Weights of a small transformer language model.
Size: 11 layers, width 192, 6 heads of 32, MLP 384 SwiGLU, vocabulary 907, 10.6M parameters.
Each number is 500 + 25 x the weight over its row's rms, rounded and kept within 0 to 999. Layers, rows and columns count from 0. Numbers have three digits each. The size before them is the row's rms in percent of the matrix's.

# layer 4 MLP gate, 384x192, rms 0.0861, rows 278-311, columns 0-63
100:463468479493477520494477530507501448501515492537539489499510475505471562508501495490488477486526448463465552513529499519507487526470520534545514524516510493473527521495509504538503467508485541
104:501441446453518481510502466505539566522530459500449517478493498511506541462467532502514493524497512519534512539477503510453515547530511484516527513486487507511511479518484492497428506497442518
100:492477517453460516501507437482489499503506465504450490463505510489552484472488471558482495461543486542514490526533526557511495544472473486480491478528491466517470508546486504471500492499503506
098:504481524525485471509460496478502504469492533500502527511513519513519493521493471503520523485531493510476517458519476520494516469500503535519490497489516515512503545480461526483546512499486499
096:451490521493436498483493492505506561514507483523519513551490450547496508455506523487469463480552475534556504537481469545555498517484526505464500518512533506480520509492487508489476512506458477
102:454523452521408499480477481488526549495549476506466488503513485488500467471481469490519498470489477491496491513478510517529513498501500488468502525534492532533510506491488533556499505517505488
099:530519494471437516482505452478510533517494486477448498540496453470480528488504513509507519502534496543556486531510481492488528532491502519483496542476518496512481494523507524486537441468470494
096:486503459491489515492514483490481505514472477524495469465455499499499474465510524491488518472513487494519480424494535481483494505479531516522473532528483510511466489502470488468502528525448547
099:489468515511483539502482518486513503535502510522497449488459490484522481477527488504493469490536499435487539490430506502490535512499506453491518505538514505476501521494505537447480489501489531
099:477477465513504513491497505508478501534490498485521517490505494482516492466518530519537528527509469518528497492502505491460542483521504490489496475485489500541528517543497521449463490508454530
098:498489417509468520508500483468501491495513505513467497488484469472497470484508505526510554520516463469507503483530509501493509492495461570508508503464495524524523530530480511504496485482487494
100:483493508455451516538480462514513535466497523459503493483527522536537528533482542482508473471548455502522479481468501478464499537522506496505491509492478472478480498500490448500471481482500467
093:482501472478512508474493509511503475566498486491488479529489506422524523487549459480539493504514535504520501519475442483478488519457506528486497507507542473500530509496538501470470452517488552
100:471478471486505504488522473522484520517491455485464486522499508512534448465480527504514519494517491508499469502465511497495483485480517455468516532503513505516560483511487487498504526507511521
096:499471497510482525565483486513501526471494493533485541513493496504521537496508498492534434525520476515540502456488498491542494500476501514526509482475485532458486493494475475486453549528458486
101:475495470505534514465485496504498485492550488561518472483478485517514494504486506480529564510474520501505495490490511526476470490486522493522509482535519514474529530522509474533477495542480475
103:483495506519474487497472493527483497485522455488532497496489514511472553444493480477500525502533490542546432535494517507474518491474517507487524514472548545508492467489510506531509488498452543
103:520482463495510511508458475499497515513504489491487496543453472519501490486481485535493558457534490495487492509492452519486507505462454549478522511499533534524484464517458535521469511541470480
096:493496486514488477498506514524473534495474538496498519482463507502557487492558492562491503492510480446488551471485497531494513506493502478517473474467488547508503488465480499521474489491523506
095:503512482506495515491479492514461467496506517501464493497481512480497472513514534493518495448541456516481540483512517511518503482479520440504540554500513544497528520507519482519488510466482497
103:464531488516532539497454485519515504518478460451527492482477499483519498512490466546514532498462526510480479530475495484515546494515501524490490493501502503508504466527506489512435453510490467
104:490430516469522514488482493493506538556518483487490497461497495475496471473498504491514516515506512459507523438499498484500539525536468494487477477499519455460507538531500463532477476502443511
104:497545497480493524539506483518485527501506515506511444449460545560533477529519475511507472493518517508488459496538481528489528523486515453492475477538515507492546449500510506484523506517502478
113:471466472495471480530484503537504508500489475533521461440482500516569490489530531469539549512495553489498511523482495491462513528508513506478493447527473497485513452515518502487521492474482507
104:481558484502525538525514490527530511457498507472508471513489482498483472490506486517504469507505494497491507487495483505487547470502496507480490515504501513478539497492453497525512513516509497
099:524471439496518497489512517504508515498515463489521503536514506511537496557510514472542530471466503549526529479513504483513458455465467521485517526524537458520493547507546477493506464473508476
104:511472500472519479483483521503489512519558491489506478450521446499478486490478505548484490512506479504510491491468500533497464505513483513509501461510498462498540484537479497520494519508478517
098:455496511502536474513496432549502520471537486525501487509502536501501442464498476527505480449502504463478540504485532517532487500476475463481494474527462537478509487513471479526528517515466492
099:460508507481491484495489489503477522527500529542513479463503551510523454493507509513514470487514453456475484459483495505538512480487516486494488468482495508520461461524492513485551511548499537
105:466514520494508489513505469516530516441543480504527488471500509539513500481531506488522476469506494487533481483505494536485460472477492496453533501497542475498477497534482472512472454523478515
104:504528509530529506516487484539507479481515505470486496512491424529464518527550507499509548454513511557481461491515483483547493473497499499526518540561515478507523515495498483500461506487467483
108:469456475479534492499524460495504480506564480503487481507476472541465467504493444516461508466507489486524496554529534518503528487491499501556520492462544540439494494482480452530542498493448512
109:490518500483472523506549556572475506535514495494514512491499484541488474517499497489515483472531507516503511514478502511491487453532543495481513518570476535513537478508482494530490473526475484
101:489459544474498496519536518490503519508500525513502501480509526506511503482506499521489459465482482520513538517444512527548465464495484513490477558516497531470488470513511462519505485501507515
# layer 4 MLP up, 384x192, rms 0.0844, rows 278-310, columns 0-63
099:513508486499560500461515508498503494459487517484478548476487549523506497469467493495491495480465539527449498509519509493494503494511492510563475484475473528470462525493491474484500507518540485
102:506539511482444589507472449465501489498475553477482514503495468498514477524522490510515497537510485524500468480492464510525492515488479507514438470473507498456518522500529515534506508511523501
104:481493477518540468502504472494492568506522493479497467546476525480499450472524485507455573537506531505499478497509519507494524483517525563500449505476480476485486491474468509544436523530461493
097:499485538527504496556503509515477489482511488509549499487519457550504542515500537491446533477487498477498524502482529521533471506543507483523471487517469481504534530474527506490493512509554527
098:483510449449480536469529470505508507533509510460481492505524519473475513510447498481510460512497538498483516513492522496487520497475515531493503518480435513456458468541472450465455502527522495
105:499463463546513551458477489503531485520487439492488514477495489482528455517463468527544528507468485527488512528526517494466534503487459478448495518514493491503520528518471521491512516480483486
100:488508488511462535491497499538502495499467515490495522525510532531496477480492475467526452477463484499495503506510543522521535482456515507501507497478550485487478465467541482487521477506509523
100:528492491505510472483523486533491560540478469524462527488482508510534538486469523491497494473533481484492539482533492495435531479493494492511517474478486460531490494497447447514513480470500554
105:494495498475509488505502534505496527507531481501482441503473477481507487478509484514461515512457498531500479491509504551473476479472520504475510518499463518524463533536443503482517513549512520
094:498492524480536475499453504536498512464497507487511500480470479494491510534505497500528518491503510477474509482489484505495456511491492495495476495493504488479490445446488522508518542497502481
100:476466503554503484502522480531478511495513462506501474492526528482441503457527510471510518501496499529544496507505458499464502516527525451523485505482498459514514487513525510462489524492501514
097:501491518503504518479501446478509465470531534492551489465478519493458525518546483434473507519464496496469497517511505541556517466514519474491510457487498498528438528491506517466500512537503503
092:501497520557515526478527508458481474498481477450513467498547508522563475490527468497459508534464511586525484482501497505485449515513515493529511462478503468498449483509505498464491473498481492
099:495482501451506510504502477514482499533520459474518522481497532531494512461523472515517510476565544486540462525467484472505490512495500476513497525493492521509557490467488505512473511496498503
092:465493481530554527485456474476504505518543530484465477476539460509550499509544518485479497520550504535496442488548464460465527526504496471505479512533461487514491499497501510487478487495480483
100:497497490533477499531543492496502511501518525463492523521516531515510516496522482527535461475512504562549489519482545481490447488533497538481451495513475466522484501488490534511458475484516450
099:527507454534529514442474467478519531524514487505518551511454516474495474501531511504516494488504534512507541487482489466482523526507511498510510530499493500492495488536480466487532467485456501
103:499502501537454487447507465521529530469513500486517518520502546525433467514454509487504518522499535464456487460476495487524472501515479512486538560469484546502485483495460537490513518531519455
104:503490466486559504496525474521493501514499506515535506468480472494491481513522569493504519550537479515512494451508519486518463451481482476522509480481525505498506475498497487496541467497508495
092:500482495521516504501466477490516531487467496483483524491526498493512495530493465523503489491446534503523558530475500497516495500520480467533511536562487520524498511486530481483512496530532496
102:495462508493501484484498530478493428521489531472508492519512482464507475501529524502474500474500512498512567467505511538520513514495485527483488462495435461511479520513504539544469562507514556
099:533497496483515534537461493523480530526518487532506499484489483498541476507508518457516511482527524509478511540509487508494476513520512494483503486495465507493492468513549517507501473465457509
107:482479500493542504530523474480518477462467487491500498495511527467478512486502488494503497493467501486539488498492561482503484505517498505473518509469465519491472483507567514477510521473466480
104:544509493483469512505484522557492495540431531491504487475487469504524495482484492471535508508522519479480455490478471441523468465473533511490515538535499485456526468500513539491498508520536507
100:507519561472486511541504478473505465495493564514462531529489491548502521487460539543497521503508476534502471482517487479497493533490461477494476511483498511493514478494488507468513466459482450
095:480530523486447533526483504531432534488505478506544467470461520527508463495507489503492543517493492510507479504470492490524486485485506468524483475482504501468529490546476499527506480491462500
106:517503515489464477528507561483504496546539476480496540504489481506481535508484504486488489481511494473513542507519543519532514531476511472519526491555471428509473431483499525488466491508460506
100:513506516530483528487519499475527467516474487513505472538480519529529502507487523475527487456490496492531501514499497512472492525527468482539499511477497525461481451490547451518519502463467500
104:495484498508522538508500476519485435474510545493512485496472544519484487457457473518505486484505504494528555503468479486520498477493454438466473451497448520515485481530500500518499549480479457
102:492455493479502539559480480490492486505496524475476487518511481480499494484507551533492497566478509512489484545514486514497525533507521485547460511532493459543491484492502473446493508506485549
101:462463490512480523506482473494477477531507515518527540489550493493536460522453534479513483498539489512560471530482471516453512511481479492501502492522492449486558514505482504517527481527531539
108:520474465526522483494439518470510482501489504508516528510487476486467498489461541508523514544517537536541550520492506457459521471533521472487521496429493471483511477497517520465477457499500475
107:507528508496506467480492495505513496522478506552480509512508505519549526526497530497507507514477474501498470461476530441494480533466524489505509523517529497505516521496498519536497492558515491
# layer 4 MLP down (transposed), 384x192, rms 0.0797, rows 278-310, columns 0-63
101:480488476522499476450519526531474467498503503498507516532502469505504494498466490522498465512488504484501520504483538488495489544474491483536493501561517514479485481481489511510473529478482518
102:478519463510546461527510496480486563516501490544480542504520474488550465494479531516492439542482467537493499492462483506475494512494518474513521564521499520532465520539473517526515505516476462
099:503493469486524473464503470486503524487508501476477479512483492502506530501474489488473545483509503489498463505526514497547464480513486521557452514480470473508481489520514485512432486528535514
099:497502488470495520498516541483550511482528505454516474482484500512491517444518485523489541512485490523462538500495504498493534489483505476506503524503526533512520513542476511433523500520519514
102:520523468484482481523509508486559530477496520472528482486453461530498543526506489459523520495428515497497512526513508476503510495491514475508532526489485511455516478510494521495473457519497501
106:462487456537521520520457489488562508498524501490498515515455507476492453507469453479562494504519512548491490495516469513478515455494506475520515520512495504502479523507435472487554496482503457
101:506501480496455507516492508537494519486478509520502475510494528529538495460476513507491485490514505503524517510571508487475579476449498483525507523529493525543506486499507522486524467493502500
102:515472482466484480522476494517484466480469521513507468533546509497498482506487491504514508534493516497506526581540541479491532525517556498531469475559517526528501500486504507468527492496537490
098:494500508497528503498561549501497510543520488553495447510498480498475449504497469524479503491450519502501484532524523498475494526564509468455467490532495501463528487516437533481488496510485524
097:586514474492508524493508536475536487443475503533502554519496507517513497483500515549479471486517506448486510502497506502489480465488470468529495464523492527460500478509505482526507503479480509
099:499501475559488512448527460523486514537528483492509424515533525493468483506496470497467480497506506492532486545530482493567508479531511488494517482552473511505507498498509510456464527466501504
099:529457485539532504494536533527501526485507502512526483490465499409479518505489505487480510526444481501478528479516547534543449494521453479499537491512466463556502453519485487487523453513495512
095:513513550510454529461499525509474501463482509526508535499514461524480459491504520502498533478529460511508499469511533483495519472497461516525513479503479480433493512519471492490531461517495515
097:497510498466477525533476467537502457543536510471503539537491470475501504477550515497487525516547481475504512519521482486520557493508489498525531535528514524487497512518512498499454465486515509
093:494510500531524516503475503509502510510488511494480478480486512477522512514555510497480514517523478512488496471539497457465528538473452487521523509479486496506475491489522498505485506499525461
101:470512494504488484545525482528505519487455517466468477499482495465490496504490518499489488509526460529504518468531464463467527507466524512495510509480468499521495511460475503492519475480512488
102:494514490524517469521476492521494506486522438482487504506427499488488496503522541488495467536521443536522538478488479469481515487467509501499524524448519504498469487518502500465566488466492540
103:499508505490426506471517475497510508483522530525478531505453490488493486500491523504486454532458528473516480519469547468510526492522486472474494512511510525502494501491483510450531493486506485
104:538519539496492479511510537530514500543511467525525505491533489475531496455509497509492488518508513485525459464505517471491511499520529522501483493518525490464467455513507497507533487500485484
092:492444500510495499508467538520517526444496507526469503479489482554537481513452462519506512515483543517516467474525485506456531526524472527479471480503507483500536499504474515495468463524470486
101:488483505465468531494506530504486455522512550494502530495511496522460473474519488503468501485514498494483528502520518502490515496486497524495490493522477447530485539515516494540476477488469562
099:493520516524482468499500472529500514495468485530541536525525507486505451476492522503467479492528542496497504510509492543476466480529508493484465493482494503454505482471500508528469512504463467
104:503505468491507478493510524509515499506496479489471510492540506461507518482509538528522488505461487510541530488482515491531491494495507530533500523440500504494539524527493463513496487443500496
102:506516537495515500493504485503520531491525474488492478517530525482466475515474488457496479501507481515495528499465537506492490530500483509523484478498479509498481495477505469491520495519504504
104:483488478475468503500499466519531514477520528495513517524501526565515477486469483464530500509529520491535533506512494521538546533499496496533461463533503508494502473515558528522468509502540493
098:475485449485484517496499509486495473539503479513526531518482490518522508550489465475504513513449462525500520480535478519524524560482463507501507530522490443531449526548489467489526489518549485
105:510499502481508440518507501462468495498481500477480534513514496509509518548496456495530515530503482478499546464524524534530519448496499463471490480457500488485484493501479477515528459508499533
101:492478529478470552496528556504537501484516517477501490475498504536527523539523473508490489539483489521508448487493437523502538489529498525513493515465501490549485505499517473521483487466504553
102:520485545518506540519479477534519485478511514471512493442545499550486497494470544494559492477496481471497478473520428506530463500504510507486500491476467484546534514469496496498521491499529472
103:487479499511495536461480521524474492457508515506521465546540461500540469460486514486526483500499501524470513505520472531491427502486503512541514540521470500454507501526480505514472483457509494
101:532469481477507514517542542498467496504506507511524499490499530481532539452517509481513444513525496520482495514513457459507473500538526494448542516481503487500483494489469501484460484520459501
103:510507509539498484475453524497491501507493487475490485483502526487497512496506504516472518531494511559545517468493515465510464454478515490474472525496459492533513505497487470467481446505517526
102:499533488513504506497466478490496501520529488494501487497490504486504499491473476476496483490536488516479447525551470482516532556479502483493500491528536518520494515479504523490395483498501511